From a checkpoint of a small transformer trained on Wikipedia.
Size: 13 layers, 10 heads of 64, MLP 1216 GeGLU, 40.8M parameters.
Architecture: LayerNorm before each block, biases, tied embeddings.
Training: a variant of Muon for these matrices, 443M tokens.
Each number is 128 + 32 x the weight over its row's rms, rounded and kept within 0 to 255. Layers, rows and columns count from 0. The size above them is the row's rms in percent of the matrix's.

# layer 4 MLP up, 1216x448, rms 0.0798, rows 857-877, columns 336-447
size [ 94  95  99  97 103  96  99  99 102 100 100 101  90 104 100 100 102 106 100  94 104]
[[136  97 125 146 114 133 125  67 105 156 182 147 103 124 135 102 141 112 191 144  76 132 119  94 177 110 108 144 131 123 145 195 147  55 113  97 174 142 133  62 132 111 118  98 178 123 147 160 178 129 158 140 121  97 156 143 108  95 158 112 131  85 169 137  86  98 147  54 140 146 106  62 163  96 167 157 115 145 103 110 145 171 144 136 142  99 115 186 101 119 117 108 101 124 126 118 130 153  86 145  81 104  70 133 104  62 152 109 167 144 156  62]
 [125 127 174 162 128 133 180 149 169 142 127 132 111  82 114 104 120  71  57 121 105 169 168  69 111 181 107 121  77 123 143 180 156 132 123 129 143 209 134 141 128 174  94 103 104  59 116 101 170 119 171 117 111 109  88  97 126 118  96 132  85 106  93 128 170  83  69 129  82 143 171 132 153 138  88 183 114 195 107 161 129  88 148 125 150 174  91 138 155 184 129 115 146  96 145 148 167 149 142 127 106 136 117 155 114 110 174 134 127 136 140 161]
 [ 98  62 155 155 181 105 129 123 132  91  86 140 185 125 121 148 180  55 137 158 149  65 200 106 128 146  72 114  79 110 138 141 143 128  96 140  99 142  80 124 127 150 134 100 147  74 155 195 107 124 118  66 111 147 102 147 117  98 115 145 136  46 158 106 131 104 134 116 146 166  40 175 196 121 146 123 178 138 105 173 157 124 128  99 108 107 123 122 162 139  78 107 189 119  60  94 141  47 140 101 154 141 134 133 141 130 136 128 123 104 100 124]
 [170  97 182 149 117 149 137 129 120 135 158 113 125 177  92 122  72 161 179  92 171 155  58 133 109 202 143 130 136 186 157 145  88 137 103 146 128 124 160 114 146 132 132  96 124 134 145 126 159 108  70 159  92 198  94 136  44 122  91 152 101 118 114  96 128 134 183 131 139  87 130 188  38 112 160 162 169  81 173  79 107 126 102  82 115 124 138  71  84  85  52 145 190  96 151 152 142 150 137 103 130 168 152 133 210 116 163 121 151 166 155 184]
 [154 214 114 146 123 154  97 103 143 143 160 114  84 138 110 155 142 147 100 110  84 118 166 133 127  58 106 128  79 136  48 140  96 102 120 117 177  89 154 212 173 129 155 113 160 121 150 162  61 173 144 109  76 113 179 127 122 134 118 169 105 128 190 148  98 100 113 134 110 162 162 155 161  64 160 136 106 107 130 111 157 145 162  69 149  84 109 153  96 147 116 171 106 183 202 154 100  96 132 127 185 112 116 131 102 173 102 132  86 104  90  95]
 [ 70 119 119 103 170 162 179 144 125 127 125 135 138 109 168 121  98 104 113 120 102  99 138 116  80  48 121 157 154 123  94 100 174 106 146  57 149 134 176 119 138  88 100  96 150 155  74 173 168 164 119 127 160  75 143  60 143 121 141  95 154 135  54 132 158 132 133 200 167 134 174 131 130 123  75  98 144 126 196 107 132 137 118  94 145 124 133 178 144  94 129 114 123  79 161 178 163 183  93 138 146 152 158  72 133  58 169 105  81 165 115 130]
 [140 142 175 172  91 159  97  55  80 143 187 180 191 181 171 157 104 113 136 173 139 115 113 173  82 133 198 189 149 158 150 107 136 188 149 166  97 131 120 113 182 149 125 120 118 136 123 114 134 106 137 110 109 117 119 104 168 162 177  88 176 141  94 122  98 143 202 142 127 179 102 136 118 183  99 128 123 161 160 160 100 111 144 165 111 136 102 133 152 209 160  79 166 139 176 130 131 122 178  90 125 172  72 170 107 174 112 125 119 156 122 179]
 [155 106 131 180 119 183 141 176 128 139 127 164 152  99 109 146 154 196 128 117 152 137 146 166  72 106 100  59 120 141 136 108 179  93  99  24 141 100 131 128  95 122 122  53 149 143 127 156  86 135 155 160 126 104 107 144 120 178  96 152 150 114 121  77 115 129  98  98 165 129 113 166 157 111 103 169 166 155 123  92 165  93 130  60 132  80 116 118 158  51 145 159 165 156  85 150 130  76 146 106 136 185 116 171 124  60 147 117 146 153 150  85]
 [176 125 163  72 140 148 140 118 142 132 167 124 183 167 164 184 161 154 169 113 107 104  82 183  91  91 140 141 102  53 183  89 130 103 197 121 107  89 118 128  74 176 160 110 135 140 109 103 206 177 110 144 121 106 109 141 138 159 152 120  96 123 123  80 190 152 136  45 179 147 134 173  73 123 139 113 148 114 152 183 109 124 144 165 117  93 131  61 161 101 110 130 156 143  78 115 132  98 110 129 143 117 115 175  83 117 207  83  98 117 145 204]
 [188 163 179 123 115 133 120 129 154 129 132 175 140  62 123  97  88 138 133 131  86 102  79  80 130 125 121 128 106 134 154 166 147 120 114 165 162 111 171 153 120 106 189 139 145  72 131 160 148 185 217 142 125 111 200  91  78 160 125 130  81 132 117  98 110 140 160  98 121 103 114 143 171 135 143 116  69 122 120  84 117 140  95 157 150 130  87  77 123 127 131 181 194  84 109 168 132 173  81 100 112 136 227  98 100 117 105 152 167 128  81 142]
 [148 176 116 152 135 109 189 148 117 179 104 129 162 120  81 116 108  73 118 118 146 163 109  96  68 126 166 166 121 197 173 127 136 149 140  99 120 110 155  92 166 161  87 123 152 125 118 167 123  49 144 131 131  94 157 142 192 128 103 171 103 167 152 120 176 123 158  65 105 147  94 170 111 123 182 154  95 150 143  63 146 176 188 152 105  98 144 170 156 121 114  72  74 139 123  93 122 172 131 152 170 165 169  93 135 109  82 163 160 103 141 167]
 [ 73 114  97 144 106 105  59 168 114 119 102  68 133 148 138 105 145 120 132 115 143 170 144 161  98 117 104 100  99 178 128 135 115 103 105 100  95 146 142 183 112 150 109 118 127 148  83 126 136 125 152 116  93 176 146 166 149  94 159 169  88 122 162 189 151 134 197 127 168  98 100 132 108 100 157 100 104 222 124 107 116 153  73  89  47 120 247 112 126 104 132 145 138 119 134  91 165 153 129 153 118 154 100  94 164 111 131 190  85 135 156 123]
 [137 125 198 127 132 103 122 140 176 107 131 111 162 179 122 109 124 136 145 154  85 117 121 127 141 122 168 111  85 137 126 167 154 103 186 117 107 135 156 208  79 102 122 111 116  96 139 116 116 125 139 123  98 135 191 147 182 104  98 136  64 113 165 186 130 143  94 158 116  36 128  95 188 112 148 167 201  98 114 191 114 112 195  98 136 119 128 137 111 116  86 185 143 167 142  55 134 103 184  85 163 117 149  89 104  60 109 127 105 114 135  52]
 [173 168 141 181 122 123 140  80 154 149 154 132 177  77 126 148 126 129 149  80 126 146  78 171 152 179 117 152 154 146  85  98 178 170 187 122  84 112 140 119 149  86 105 119 129  67  75 109 102  96  73 113 113 138 118 170 112 125 141 141 118  83 137 124 132 190 162 121  67 129 140 132 116  87 106 117 125 172 181 111 131 152 163 132 109 146  43 104 151  96 106  98  87 132 150  83 157  93 191  97 123 157 121 149 135  90 105 162  65 119 165 117]
 [113  72  52 104 110 139 117 146  99 141 180 139 114 138 165 119 101 117  96 121 156 105  40 177  67 111 117 106 157 116 105 144 125 129 130  94 176  80 141  96 137 116 125 128  75 184 113 161 107 175  91  79 201 120 149 135 111 117 182  89 166 140 139 134 135 158 230 116 127  83  52 191  83 104 134 137 174 181 122 122 156  91 174 123 141 119 154  96  58  97 125 103 167  89 121 133 129 134 113 109 136  72 140 102 168 128 136 115 199 147  99  46]
 [125 118 136 151 174  67 120 114 176 136 109 153 135 145 123 163 128 152 101 137 143 114 116 133 194  83 100 152 116 121  81 147 182 149 128 188  55  81 112 124  77 127 200 188 127 102 121 148  77 136 121 141 168  83 131 104 121 161 109 157 172 100 138 161  87  95 118 185 119 121  81 170 118  72 164 143 130 167 113 137 102  73 157 125 149 106 140  94 115 127 138 134 141  62 161 176 162 143  65 109 120 105 143 149  67 121 120 177 143 176 211  70]
 [ 99 106 134 130 132 125 116 173 151 155 135  96 143 118 158  29 138 160 151 128 145 123 140 141 103 116 107 141 136 156 130 124 184 137 157 151 164 129 168 187 102 137 119 103 131  86 142  85 128 174 118  91  99 133 162  96  76  92 192 131 115  92  84 160 117  82 184 139 112 133 105 141 202 118 122 108 111 172 125 148 124 123 177 154 167 131 135 134  82 172  87  81 168 123 154 118 116 152 144 101 100 214 110 163 112 105 123 112 121 116  98 104]
 [117 108 138 129 113 125 196 136 116 120 122 160 131  92 123 156  84 136 145 153  65  65 131 111  86  99 137 129 168 111 114 140 110 129 119  90 128 155 165  86 154 144  97 129 149 147  87 133 205  92 118 120  91 164  54  51  89 140 138 108 112 102 165 151 140 115  41 121 136 172 144 187 124  80 165 129 145 177 119 161  93 132 153 129  63 134  98  86 154 143 124 132 131  60 150 133  96  72  78 169 149 100 157 137 131  77 111 170 202  79 122 159]
 [181 149 128 174 162 108 127 151 146 133 108 149 153 126 137  74 122  93 154 155 132 136  98 181 111 113 103 102  92 167 163 145 148 126 139 144  63 112 101 127 113 103 179 106 120 112 146  81 107 155 125  79 116 127 127 139 130 146 109  95 124 144  75 141 103 135 109 139 108 135 116 144  81 153 177  83 121 104  78 196 112 147 116 161 149 196 151 125 137 167 131 186  71  84  74 175 196 160  96 137 148 111 100 131  66  42 109 134 101 123 144 111]
 [ 52 159  91 152 117  83 115 106 125 128  84 133 101 137 110  93 109 103 127 106 126 145 136  89 154 139 227 147 136  96 105 125 129 169 138 138  69 176 120  80 140 163 100 136 109 184 105 130 108 124  88 151  75 102 101 148 123 128 141 149  54 140 130  89 110 120  94 135 149 119 148 103 126 136 129 117 108 135 109 113 120 131 129 148 159 164 121 164 138 132 132 125 218 120 144 120 114 200  61  41 178 140 112 164 154 105 124 129 124 145  65 108]
 [ 93 119 117 157 150 127 152 123 105 140 165 108 146 158 125  83 136 172 113 106 158 130 120  96 105 148 110 110 124 166 124 121 136 145 142 143  93 117 157 138 127 126 100  88  93  94 155 135  98  77 140 151 115 198 188 129 102 175 142 194 122 200 154  75 182  86 108 137 184 152 125 108 128  88 189 181 170 174 126 132 144 124 148 132 129 120 105 141  88 169 118 117 127 195 165 101 179 148 179 104 165 203 106  92 168 121 132 156 141 145 149 175]]
# layer 4 MLP down (transposed), 1216x448, rms 0.0437, rows 857-877, columns 336-447
size [ 95  96 100  94 102  96 101 101 103 101 105  99  94 105 101 101 102 106 102  99 103]
[[178 136  90  95 182 139 136 111  84 110 180 104  95 123 113  67 141  90 114 134 131  69 166 142  90  20 164 106 139 145 141  90 135  89 124 129 103 107 117 116 135 135 173 110 160 111  16  85 119 140  63 124 115 157 136 122 110 102 100 140 130  97 140 103 212 141 152 184 135 115 148 113 118 114 219  88 123 121 109 242 148 135 125 112 135  82 129 183 147 116 127 158 157 137 139 139 109 161 135 144 154 198 123  50 128 108 162 122 108 126 180 137]
 [110 135 140  80 229 133 126 136  95 127 175  92 119  88 108 153 123 146 127 103 119 154 117 122  96  70 160 124 135 110 100 207  84 129 132  89 106 133 121 159 135 164  59 129  77 136 122 194  79  52 118 172 155 122 121 195  82 122 157 104 152 145 131 114 164 138 143 191 117 174  70 105 136 163 103  90  83  47 159 134 104  66  90 112 115 131 104 152 173 115 141 173 136 113  94 125 128  80 160  53 120 174 138 137 140  73 132 101  92 176 147 136]
 [152 140 117 128 118 102 103  73  74  91  97 154 161 125 181  86 109 112 158 115 133 116 160  84 122 118  90 100 111 114 134  90 141 114 142 133 120 128  59 128 125 109  84 129 164 120  99  91  91 185  62 126 138  76 114 108 152 132 198 106 123  61 123 170 160 162 119 113 161 150 136 112 175 155 157 100 172 129 159 103 128 154 173  60 132  85  81 156  68  96  93 173 112 118 109  51 186 181  98 146 158  91 137 146 128  80 140 127 144  96  75 117]
 [159 159 143  95 126 185 112 203 118 119 115 117 129 190 135 104 158 166 148 176 113 186 184 136 133  79  83 114 163 128 170 149 143 123  54 156 172 169 181 154 199  97 160  99  94  96 132 109  41 156  89 145 153 148  90  87 101 168 151 100 112 126 168  84 181  55 123 139 132 104 101  98  73 169  90 140  59 108 169 121 136 158 121 140 123 188 159  75 176  94 119 131 165 108 124 140  87 106 119 167 133 123 150 109 158 115 129  91  97 142 159 178]
 [143 139 176 157 145 135 121 121 111 128 171 188 141 142  86  79  85 124 110  97 131 140 133 128  58  89 147 169 140 131 137 152 113 103 188 145 154 115 142 138  96 170 194 166 123  76 176 166 133 105  98 168 143  86 116 131 132 108 119  65 148  61 207 107  87  78 103 125 177 169  98 128 121 149 116 170 124  91 163 119  97 129 126  92 143 182 127 153  22  83  85 138 157 160 103 152 107 126 108 183 139 169  96  95 179 133 147 131 120  62 145 126]
 [103 151 165  93 153  92  79 165 143 193 146 116 130 104  76 113  86 121 129 156 123 153 162 174  92 132 151 128 172 124  46 129 135 107 169  83 149 149 180 115 102  93 131 116  83 115 194  92  98 126 125  90 171  84  91 118 136  96 126 180 148 155 156 182 150 161 169 104 147 109 152 113 120 144 135 141  82 107 141 168 149 191 179 146 158  96 153 160 183 117 141 129 132  92 153 118 136  98 145 154 105 137 109  76 117 152 167 129 169 136 194  98]
 [138 176 130  77  73  82 163 131 100 146 135 159 129 138 178  98 121 101 176 150 182 111 130 144 134 140  80 128 125 157 159 170 188  57 105 161 139 202  95 123 150 132  94 116 171 149  88 121 197 146 120  99  53 151 145 168 149 131 153 200 145 173 133 154 177 120 129  98 133 126 103 127 164 157 112 148 141 140 128 155 134 127 216 184 130  99 108 128 142 133 125  77  92 121 173 129 105 143 128 114 125 126 109 120 101 147 187  95 137 150 114 134]
 [121 136 117  99 126 163  73 120 105 178 141 147 154 152  96 220 167 149 144 141 110 133 168 168 145 173 138 131  96 118 111 105 134 135 123 138 140 119 106 143 113 159 165  76 108 133 181 105 177 142 125 111 147  99 104  92 128 105 165  95 187  87  75  95 126 112 177 143 133 158 122  97 147 146 126 135 134 116 114 133 113 114 116 105  94 138 180 109 137  83 138  84 116 171  97 253  82 127 119  94 120 206 128 178 151 117 190  90  92  45 155 133]
 [168 112  97  75  67 113  71 129 122 118 110 161 150 142 123 124 169  96 129 100 182 146  86 128 194  85 157 160 123  67 156  99 165  80 157 119 133 124 127 172  89 144 175 180 109  73 115 125 164 121 129 129 125 162 171 174 106 131 125 124  93 100 102  93 157 116 147  71  97 126 116 158 137 139 109 160 130 134 136 120 107 164 111 156 116 111  94 139  90 146 138 152 115  93 138 114 105 130  98  77 107 123 107 137 125 115 160 134 110 125 101 207]
 [122 153 209 144  88  90 151 148 108  93  84  74 141 154 128 167 101 144  81 125  33 124 103 146 108 147 133 142 105 100 167  90 132  92 120 162  87 152 154 120 177 130 136  92 120 105 175 135 154 170 143 110 125  87 107 106 147 113 119  68 129 205 150  75 142  70 108 103  92 111 120 115 124  85  93 103 163 130 166 164 139 103 126 165 193 115 172 125  82 116 116 163  58 159 203 144  83 106 167 102 136 125 102 149 138 124  78 113 140 119 171 143]
 [127 111 146 116 131 166 173 139 149 101 133 161 201 122 132  82 100 121 179 138 177 107 196 164 137 143 190 217 117  83 146  82  77 152 101 150 142 126 138  91 152 130  75 116 114 180 180 135 158 111 122 180  93  85 145 128 148  52 132 125 133 132 119 167 104 146 149 167 131  89 162 140  93 130 111 114 124 189 118 136 159 139 168 180 110  91 126 132 146 149 129 153 155 135 126 113 107 100  85  76 139 127 118 138  87 115 103 137 156  80 115 139]
 [174 113 101 116  62 162 139 123  91 110 201 129 154 128 169  75 117  83 127  62 109 196  94 116 113  60 127 134  85 119 157 216 113 115 116  89 172 182 141 146 104 154 108 125 119  17  97 164 103 135 158 154 127 157 111  83 144 109 103 121  81 128 118 102 113 114 122 107 169 140  77 152 151 161 163 163 132 122 143  94 113 111 123  74 138 125 130 107 119 177 114 100 112  81 148  50 156  86 168 176 123  85 116 117 179 104 134 133 183 137 126 141]
 [116 108  98 155 187 137 149 140 129  62 149 127 109 127 147 130  94 122 127 150  64 133 109  70 120  86 114  94 124 130 109 145 118 159 145 114 148 206 104 119 100 129  42 131  95  88 135 122 118 126 145 215  67 157 137 159 134  61 142 124 136 145 178 146 147  83 144 143 189 129 178 137 110 129  87  93 128 150 178 133 135  84  97  71 117 166 156 128 103 122  86 156 131 155  94 129 145 142 150 138 145 152 126  68 138 117  91 148 172  99  90  98]
 [117 167 126 152 183  87 123 143 108  83 172 131 123  89 104 178 154 142 137 114 118 127 145 147 123 144  88 140 105 206 138 162 167 167 149 103 117 141 104 159 166 115 124  71  77 116  48 145 174  77 124  95 117 193 143 138 124  93 161 146  56 170 142 134 114 158 120 115 106  92 171 147 118 102 127 125 189 137 145 134 106 129 146  99 110 106 157 171 112 117 114 169 186 132 111 132 158 162 221 118 158 173 157 102 129 109 116 151  86 121 132 131]
 [ 99  88 150 179 153 121 179 116 183 148  82 152 160 149 109 101 127 130 115 170 141 171 150  79 120 116 109  90 125 179 140 147 108 119 104 137 166 141 179 107 100 142 101 133 113 169 121 127  90 124 133 147 148 164 170 139 166 152 120 115 118 129 144 144  86  89 173 150 135  91  89 156 105 133 133 101 152 127  88  78 124 147 162 130 120 136 132 143 137 122 153 136 122 133  74 129 137 114 119 146 128 100 153  91 172 100 145 132  96  77  93 111]
 [147  83  74 173 116 203 123 161 114 179 154 152 124 135 146 114 123 105 150 122 146 118 135 119 142 125 114 115 197 163 111 187  85 108 110 126 155 111 131 105 162 101  97 120 166  59 177 135 132 129 112 144 105 128 140 106  93 105 121 111 148  76 110 126 101 149 105  65  78 121 125 105 108 143 140 168  94 127 147  93 179 170  75 137 170 128 157 135  97 128  85 159  76 133  84 115 137 188 119 129 127  73 113 148 162 152 171  92 115  91 109  92]
 [109 155 103 128 154 132 114 140  84 159 110 118  97 137 222  82  94 132 179 116 172 126  72 151 117 101 138 107 129 139 141  98 151 133 164 189 183  87 115 133 145 101 142  59 129 143 127 148 158 115 115 132 112 150 114 133 181 121 126 146 106  82 121 119 159 139 169 144 141 129 109 158 117 139 134 116 134 133 139 118 152 101 161  83 108 147 224  95 137 182  72 114 105 113 149 173 105 148 111 117 101  56 108 104  94 201 136 144  71  56  76  77]
 [120 102 199 180 119  91 120 111 140 155 107 100 139  65 140 123 125 172  55 133 108 157 117 124 120 116 135 130 176 135  95 150 124  64 122 143 113 120 117 161  88 157 150  81 120 147 111 135 152 116 128  82  89 176 113 105 121  83 140 152 157 177 108 158 125 109 119  49 132 100 133 151 132 160 118 117 154 134 101 128 145 116  80  97 138 202 126  83 136 167 137 127 161 130 108 168 109 143 107  49 196  74 147 148  96  96 128 166 171  51 172 135]
 [167 132 139 208 161 155  82 109 127 125 147 162 134 130 105 176 116  70 139 135 108 167 127 140 139  96 105 132 179 111 175 153 177 151 122 175  65  67  72 148 101  75 135 154 155 162  97 140 156 154  95  81 173  75  92 137  84  81 105  74 101 128 137  96 109 181 169 124 143 120 123 115  76 127  75 101  73  97 124 118 110 146  89  94 131 152  87 134 121 153 220 141 148 142 135 134 141 101 138  57 133 107 154 109 155  86  86  99 148 108 112 166]
 [145 120 118  83 146 122  56 125 143 124 148 185 146 123 156 186 126  64 127 114 150 112 122 134 173 128 159  56 133 116 127 129  72 127  97 159 110  87 119 106 121 129 118  95 111 146 128 137  99 101 131 149 150 157 146 124 155 101 126 124 115 140 163  82 164 117 144 207 122  72 166  86 106 154 133 128 172  90  61 113 103 142 110 150 121 180  94 166  68 165  81  91 202  96 100 127 112 107 144  93 147 174 183 149 176 119 121 151 111 143 119 112]
 [112 128 130 132 147 129 172 126 183 144 182  83 149 113  91 140  97 128 128  95 170 131 123  93 129 130 104 160 126 156  78 129 172 106 105 158  91 140 138 175 185 192  89  70 102 108 191 115 117 130 138 100 142 135 149 131 153  69 121 145 133 138 152 124 172 146 133  88 112 145 145 139 108  99 148 133 119 171 147 119 183  86 193 173  94 149 112 127 111 142 138  94 184 181 114 135  92 129 178  97 118 117 115 146  79  95  81 127 149 127 136  86]]
# layer 4 MLP gate, 1216x448, rms 0.0795, rows 858-877, columns 336-447
size [ 99 103  94  98  96 104 103 103  95 100  98  95 103  99 104 105 110 100  96 108]
[[169 119 162 155 135 139 180 134 117 134 133  80  88  79 159 150 159 136  92 195 108 129 198 167 136 198 127  85  92 160 168 207 104 177 154  96  77 116 120 151 150 143 138 102 113 102 124 140 109 114 132 118  88 101 128 177 102 176 113 141  90 114 168 142 161 100 125 121 138 138 112 134 115 150  74 147 139 159 102 182 147  57 149  99  86 173 107 150 122 196 152 103 147 110 114  92 139 154 125  98 170 150  95 154 117 119 141 117  95 130 124 146]
 [121 125 193  99 100 137 137 169 125 122  70  62 104 107 131 122 164 124 140 146 138  96 126 118 155 155  63 108  94 113 159  84  85 142 206 128 165 149 128 119 135 149 127 194 184  91 138 139 142  70  72 120 118  97 115  83 113  93 139 110 118 117 177 138 118  81 153  98 141 172 133 158 136  73 164 134 143 128 164 123  84 101 114  92  81 140 123  75 171  88 103 110 192 140  71  87  99 100 116 113 201 185 124 139 109 172 186 128 151  84 124 148]
 [106 142 126 141 126 164 141  86 110 109 154 143  94 101  77 124 140 145 141 122 134 106  82 106 137 191 135 157  77 108 139 113 142 148  94 160 112 139 127  76 116 109 201 190  87 120 140 121 126 118  84 149 144 172 118  78 143 121 176 134  88 119 147 122  99  98 190 102 123 157 106 107  54 144 118 141 135 128  95  66 141 130 108  50  83 126 134 135 115  86 117 170 172  67 139 140 131 187 139 151 184 116 149 189 155 118 162 158 134 127 211 141]
 [132 145 168 125 120 150 150 147 226  76 108 147 116  94  96 108 111 142 105 111 149 125 167 113 129  94 121 145  77  95 164 122  99 122 147 201 131 147 170 154  90 130  98  61 122 107  77  93 119 144 156 122 115 127 155 116 110 170 101  49 100 136  98 102 102 138 128 153  85  60 134 164  94 137  95 126 126 116  78 144 174 131 156 137 135 199  86  77 136 187 149 145 144  63 107 123  71 100  89 214  99 132  89 148 131 128 172  90 176 129 100 158]
 [ 87 175 154  82 160 163 127 142  80 131 110  76 136  63 135 131 108 105 124 202 138 166 110 118 165 118 200 161 126 147  87  97  64 121 153 107 188 146 114  93 105  46 136 104  89 157 119 127 108 178 125 105 177 117 139 111 167 142 164 171 145 183  89 153 138 115 114 155 102 134 179  49  80 101  72 131 126 127 184  58 108  92 139 174 183 110 104 144 127 154 159 117 153 128 109 145 132 157 162 148 102 118 161  98  95 173 219  85 134 134 140 119]
 [103 114 116 104 136 148 158  75 125 133 131 142 111  99 132 119  78 104 156  97 138 157 148 104 161 119 200  89  97  73  66 136  99 134 129 103  89 126  96  90 127  71 162  94 181 147 124 127 140 203 106 148 158 118 118 108 172 137 142  92  99 135 137 114 147 136 176 125 115 149  72  77  97  75 124  92 112  92 126 169 153  70  92 124 115 143 144 156 106 142 163 143 121 139 156  67 147 129 155 129  65  80 112 186 103 143 181 106 120 107 154 120]
 [ 99 124 150 203 118 124 213 130 129 131 137 127 135 113 142 113 124 161 161  87 126 118 132 124 149 114 126 146  74 115 116 113  97 119  59 139 151  78 136 199  96 162  98 153 166  93 172  71 126  90 182 116 180 120 101  96 119 117  87  96 119 107 110 177 134 136 163 191 107 123  78 212  65 124  95 213 140 119 177 135 106 152 155  76  99 110 102 117 116 145 143 150 106  59  85 154 166 124 119 147 127 194 111 148 149 118 113  90 147 148  91 128]
 [126 145 116 118 146 117 144 136 156 155 186 190 155 117 140 165 137 195 140  62 113 157 180 153 129 128  59 176  99  88 149  56 137 104 165 111  64  86 132 159 121 128 158 135 101 134 151 102 158 148 115 168 126 167 150 139 134 179  93 124 107 156 112  79  96 140 141   2 167 130 131 194 147 158 125 147 133 164 141 223 122 185 150 113 139  80 184  64 125  82 106  97 177 122 123  81 146 116  95 149 184 114  51 186 148 159 186  89 136 140 140 175]
 [115  79  62 150 115 133 128 171 109 172 142 100 119  97 158 123 116 123  88 168 148 156 163  72 132 120 132 172 139  96  76 107 151 105 153 123  97 136 139 109  86 142 166 101 138 142  74 130 194 149 147 140 159 161  88 114 153  85 107 159 147 125 128  80  96 119 113 119 166 133 174  73 163 164 163 118 131 152 153 137 163 114 109 158 102  71 121 137 159 156 154 155 169 130 112 122 179 152  84 175 132 144 171  76 192  32 170  58 144 140 162 118]
 [122 178 100 115  71  79 135 107 123 129 206 120 113 125 181 150 114 181 107 133 109  99  73 137  99 201 113 120  62  83 144 178  74 129 129 144 133 156 127 124 145  80 173 150 172 129  78 178 121  84  96  65 101 112 157  97 141 196 148 132 170  86 136  91  80 171 164 190 100 103 168  97  93 141  91 149 123  65 120 142  54 132 128 123 161 151 147  98 128 150 138 142  80 114 113 130 104 120 149  85  88 107  96 135 133 126 109  80 135 181 121 151]
 [ 39 109 167 147 129 190 143  97 139  82 108 192  91  60 141 164 101  81  89 134  86  97 143  91 146 138 136 118 147 157  73 111 224 145 115 125 174 102 116 141 147 173 152 122  84 145  94 167 143 135  86 154 120 132 127  56  69 130 137 158 145  61 182 150  99 150 122 128 132 184 116 141 125 129  79 177 157 121 141  98 120 141 159 169 101 127  81 174 116 100 156 139 125 148 102 140 137 116 163 123 102 106 132 123 148 156 136  78 132  93  87  96]
 [113  80 175  87 107 108 197 129 133  95 161 132 116 138 137 127  87 145 126  93 129 143 172 165 105 142 162 118 151 146 140  95 205  88 112 107 142 119 156 137  89 100 127  87 134 141 161 158 124  93 115  74 161 145  89  97  71 127 121 122 141 118  97 161 150 112  78 133 173 138 122 133 198 158 103 215 137  87  94 178 171  81 153 113 149 123 126 170 129 118  81 167 147 178 164  58 169 185 177 130 146 118 124 115 140 108 106 198  89 140 151 155]
 [142  85 113 116  82 134 153 161  98 164 110  79 126 154 135  74  94 163 129 149  93 163  99  72 141 128 170  75  80 112 121  68 120 133  93 154 104  92 170 136 171 154 149 156 124 167 141 147 235 140 180 174 118 128 124  64 150 182 112  80 169 128 177  94 163 105  77 169 156 116 124  77 110 167 170 132 115 176 106 172 129 111 119 126 126 137 155 128 103 172  49 174 121 155 120 180 103 118 117 196 136  62 151 113 113 176 168 171 145 130 116  91]
 [172 171 150 156 114 169 110  83 154 167 146  75 107 160 103 102 113 158 154 135 149 123 139 203 106 163 148  67  98  85 102 108 155 112 195 177 150  91 140 111 137  42  76 115  97 137 111 126 136  89 150 119 122 142 109 127 137 102 191 143 124 130 102 166  84 155 180  91 138 126 198 132 126 160 165 147 129 170  90 146  90 155 111 151  91  96  84 123 124 145 189 191 136  96  80  74 102 126 152 121 102  74 122 109  87 103 167  94 101  94 155 153]
 [162 137 112 169 148 164 172 148 137 136  87 109  82 164  93  59 169 150 154 112 101 133 118 120 145 182 135 120 144 165 129 150 121 130 158 140 142 176 116 122  91 109  68 138 174 125 149 163 105  91 118 106  83 104 123  94  69 112 129 124 143 110 120 101 133 150 119  69  89 122 135 150  78 171 116 114 145 162 102 229 141  87  20 124 133 142  93 128  79 163 118 164 110 163 132 101 157 164 141 139 183  92 105 169  52 113 134  41  83 134 118 134]
 [119 153 152  52 136 109 106 126  94 138  97 175 120 165 103 139 138 157 166 100  48 141 165 112 179 112 163  73 120 112 179 129 104 122  94 154  89 102 120 109 135 116 158 144 169  85 104 155 106 109 113 122 122 170  64 143 173 157 129  96 130 126  97  99 137 161 148 154  99 126 134 124 111  75 153 144 123 113  85 116 141 153  93 119 156 131 113 148 201 119 175 128 107 129 113 141 137 155  81 149 139 130  89 125 164 178 154 127 107 135 152 113]
 [ 87 119 149 121  88 139 141 120 123  89 182 158 127 159  90 124 141 136  97 118 169 134 156 145 170 146 123  67 181 123 128 158 152 131 158 141 144 127 120 149 142 106 139 101 111 168 134  91 100  90  87 157  55 128 134 160 111 107 175  93 158 144 154 157  77  92 118 138 136  76  99 152 162 118 110 165 139 179 138 135 134 117 139  81 118 157  78 185 116 167 123 177 133 154 124  86  84  72 133 120 105  38 110  72  96 119 157  86 117 151 201 137]
 [191 176 123 183  97  96  97 137 154 131  98 150  75 174 131  87 141  54 145 104 132 152 140 111 122 136 127 103 148  97 148 125 111 124 139 138 169 121 155 117 109 127 112 126 122 129  80  55 134 136 172 133 148 126  88 120 110 151  62 173 133 119 102 141  93  84 137 103 108 127 158 153 127 121  89  78 133  86 105 149  79 130 115 115  93 113  89  87 100 144 166 152  91 123  80 135 109 203 170 133 153 103  99 122  65  80 174 119 141 146 131  96]
 [147 146 169 129 126  99  89 114 178 117  87 186 102 118  91 107 103 150 148  89 129 164  66 127  83 217 159 146  85 177 173 131  91 146 101 138 136 175 174 144 167 161 185 104 160 110 139  53  99 103 142 148 135 134  82 121 141 113  92 138 116  93 146  90 147 197 125 166 146 115 142 160 209  98 113 160 145 109  71  95 182 130 113 169 173 186 104 107 151 169 131 123 136 123 160  95 109 108 144 142 131 101 107 196 154 146 180 185 115 150 130 139]
 [164 122 166 106 122 152 118  96 170 107 137  79 100 105 142 161  81 181 111 157 184 192 146 154 124 122  92 103 114 108 132 144 119  71 132 166 118 156 131  99 164 151 200 179 147 136 128 161 175 136 111 127 148  52  68 165 181  96 120 132  91 174 169 112 107 167 159 173 130 126  94 145 156 155  30 125 126  47 189  53 108 149 147 108  98 126 109  79 123 116 119 123 169  77 102 100 114 103  92 187 169 108 136 117 121 109 110 100 158 116  85 114]]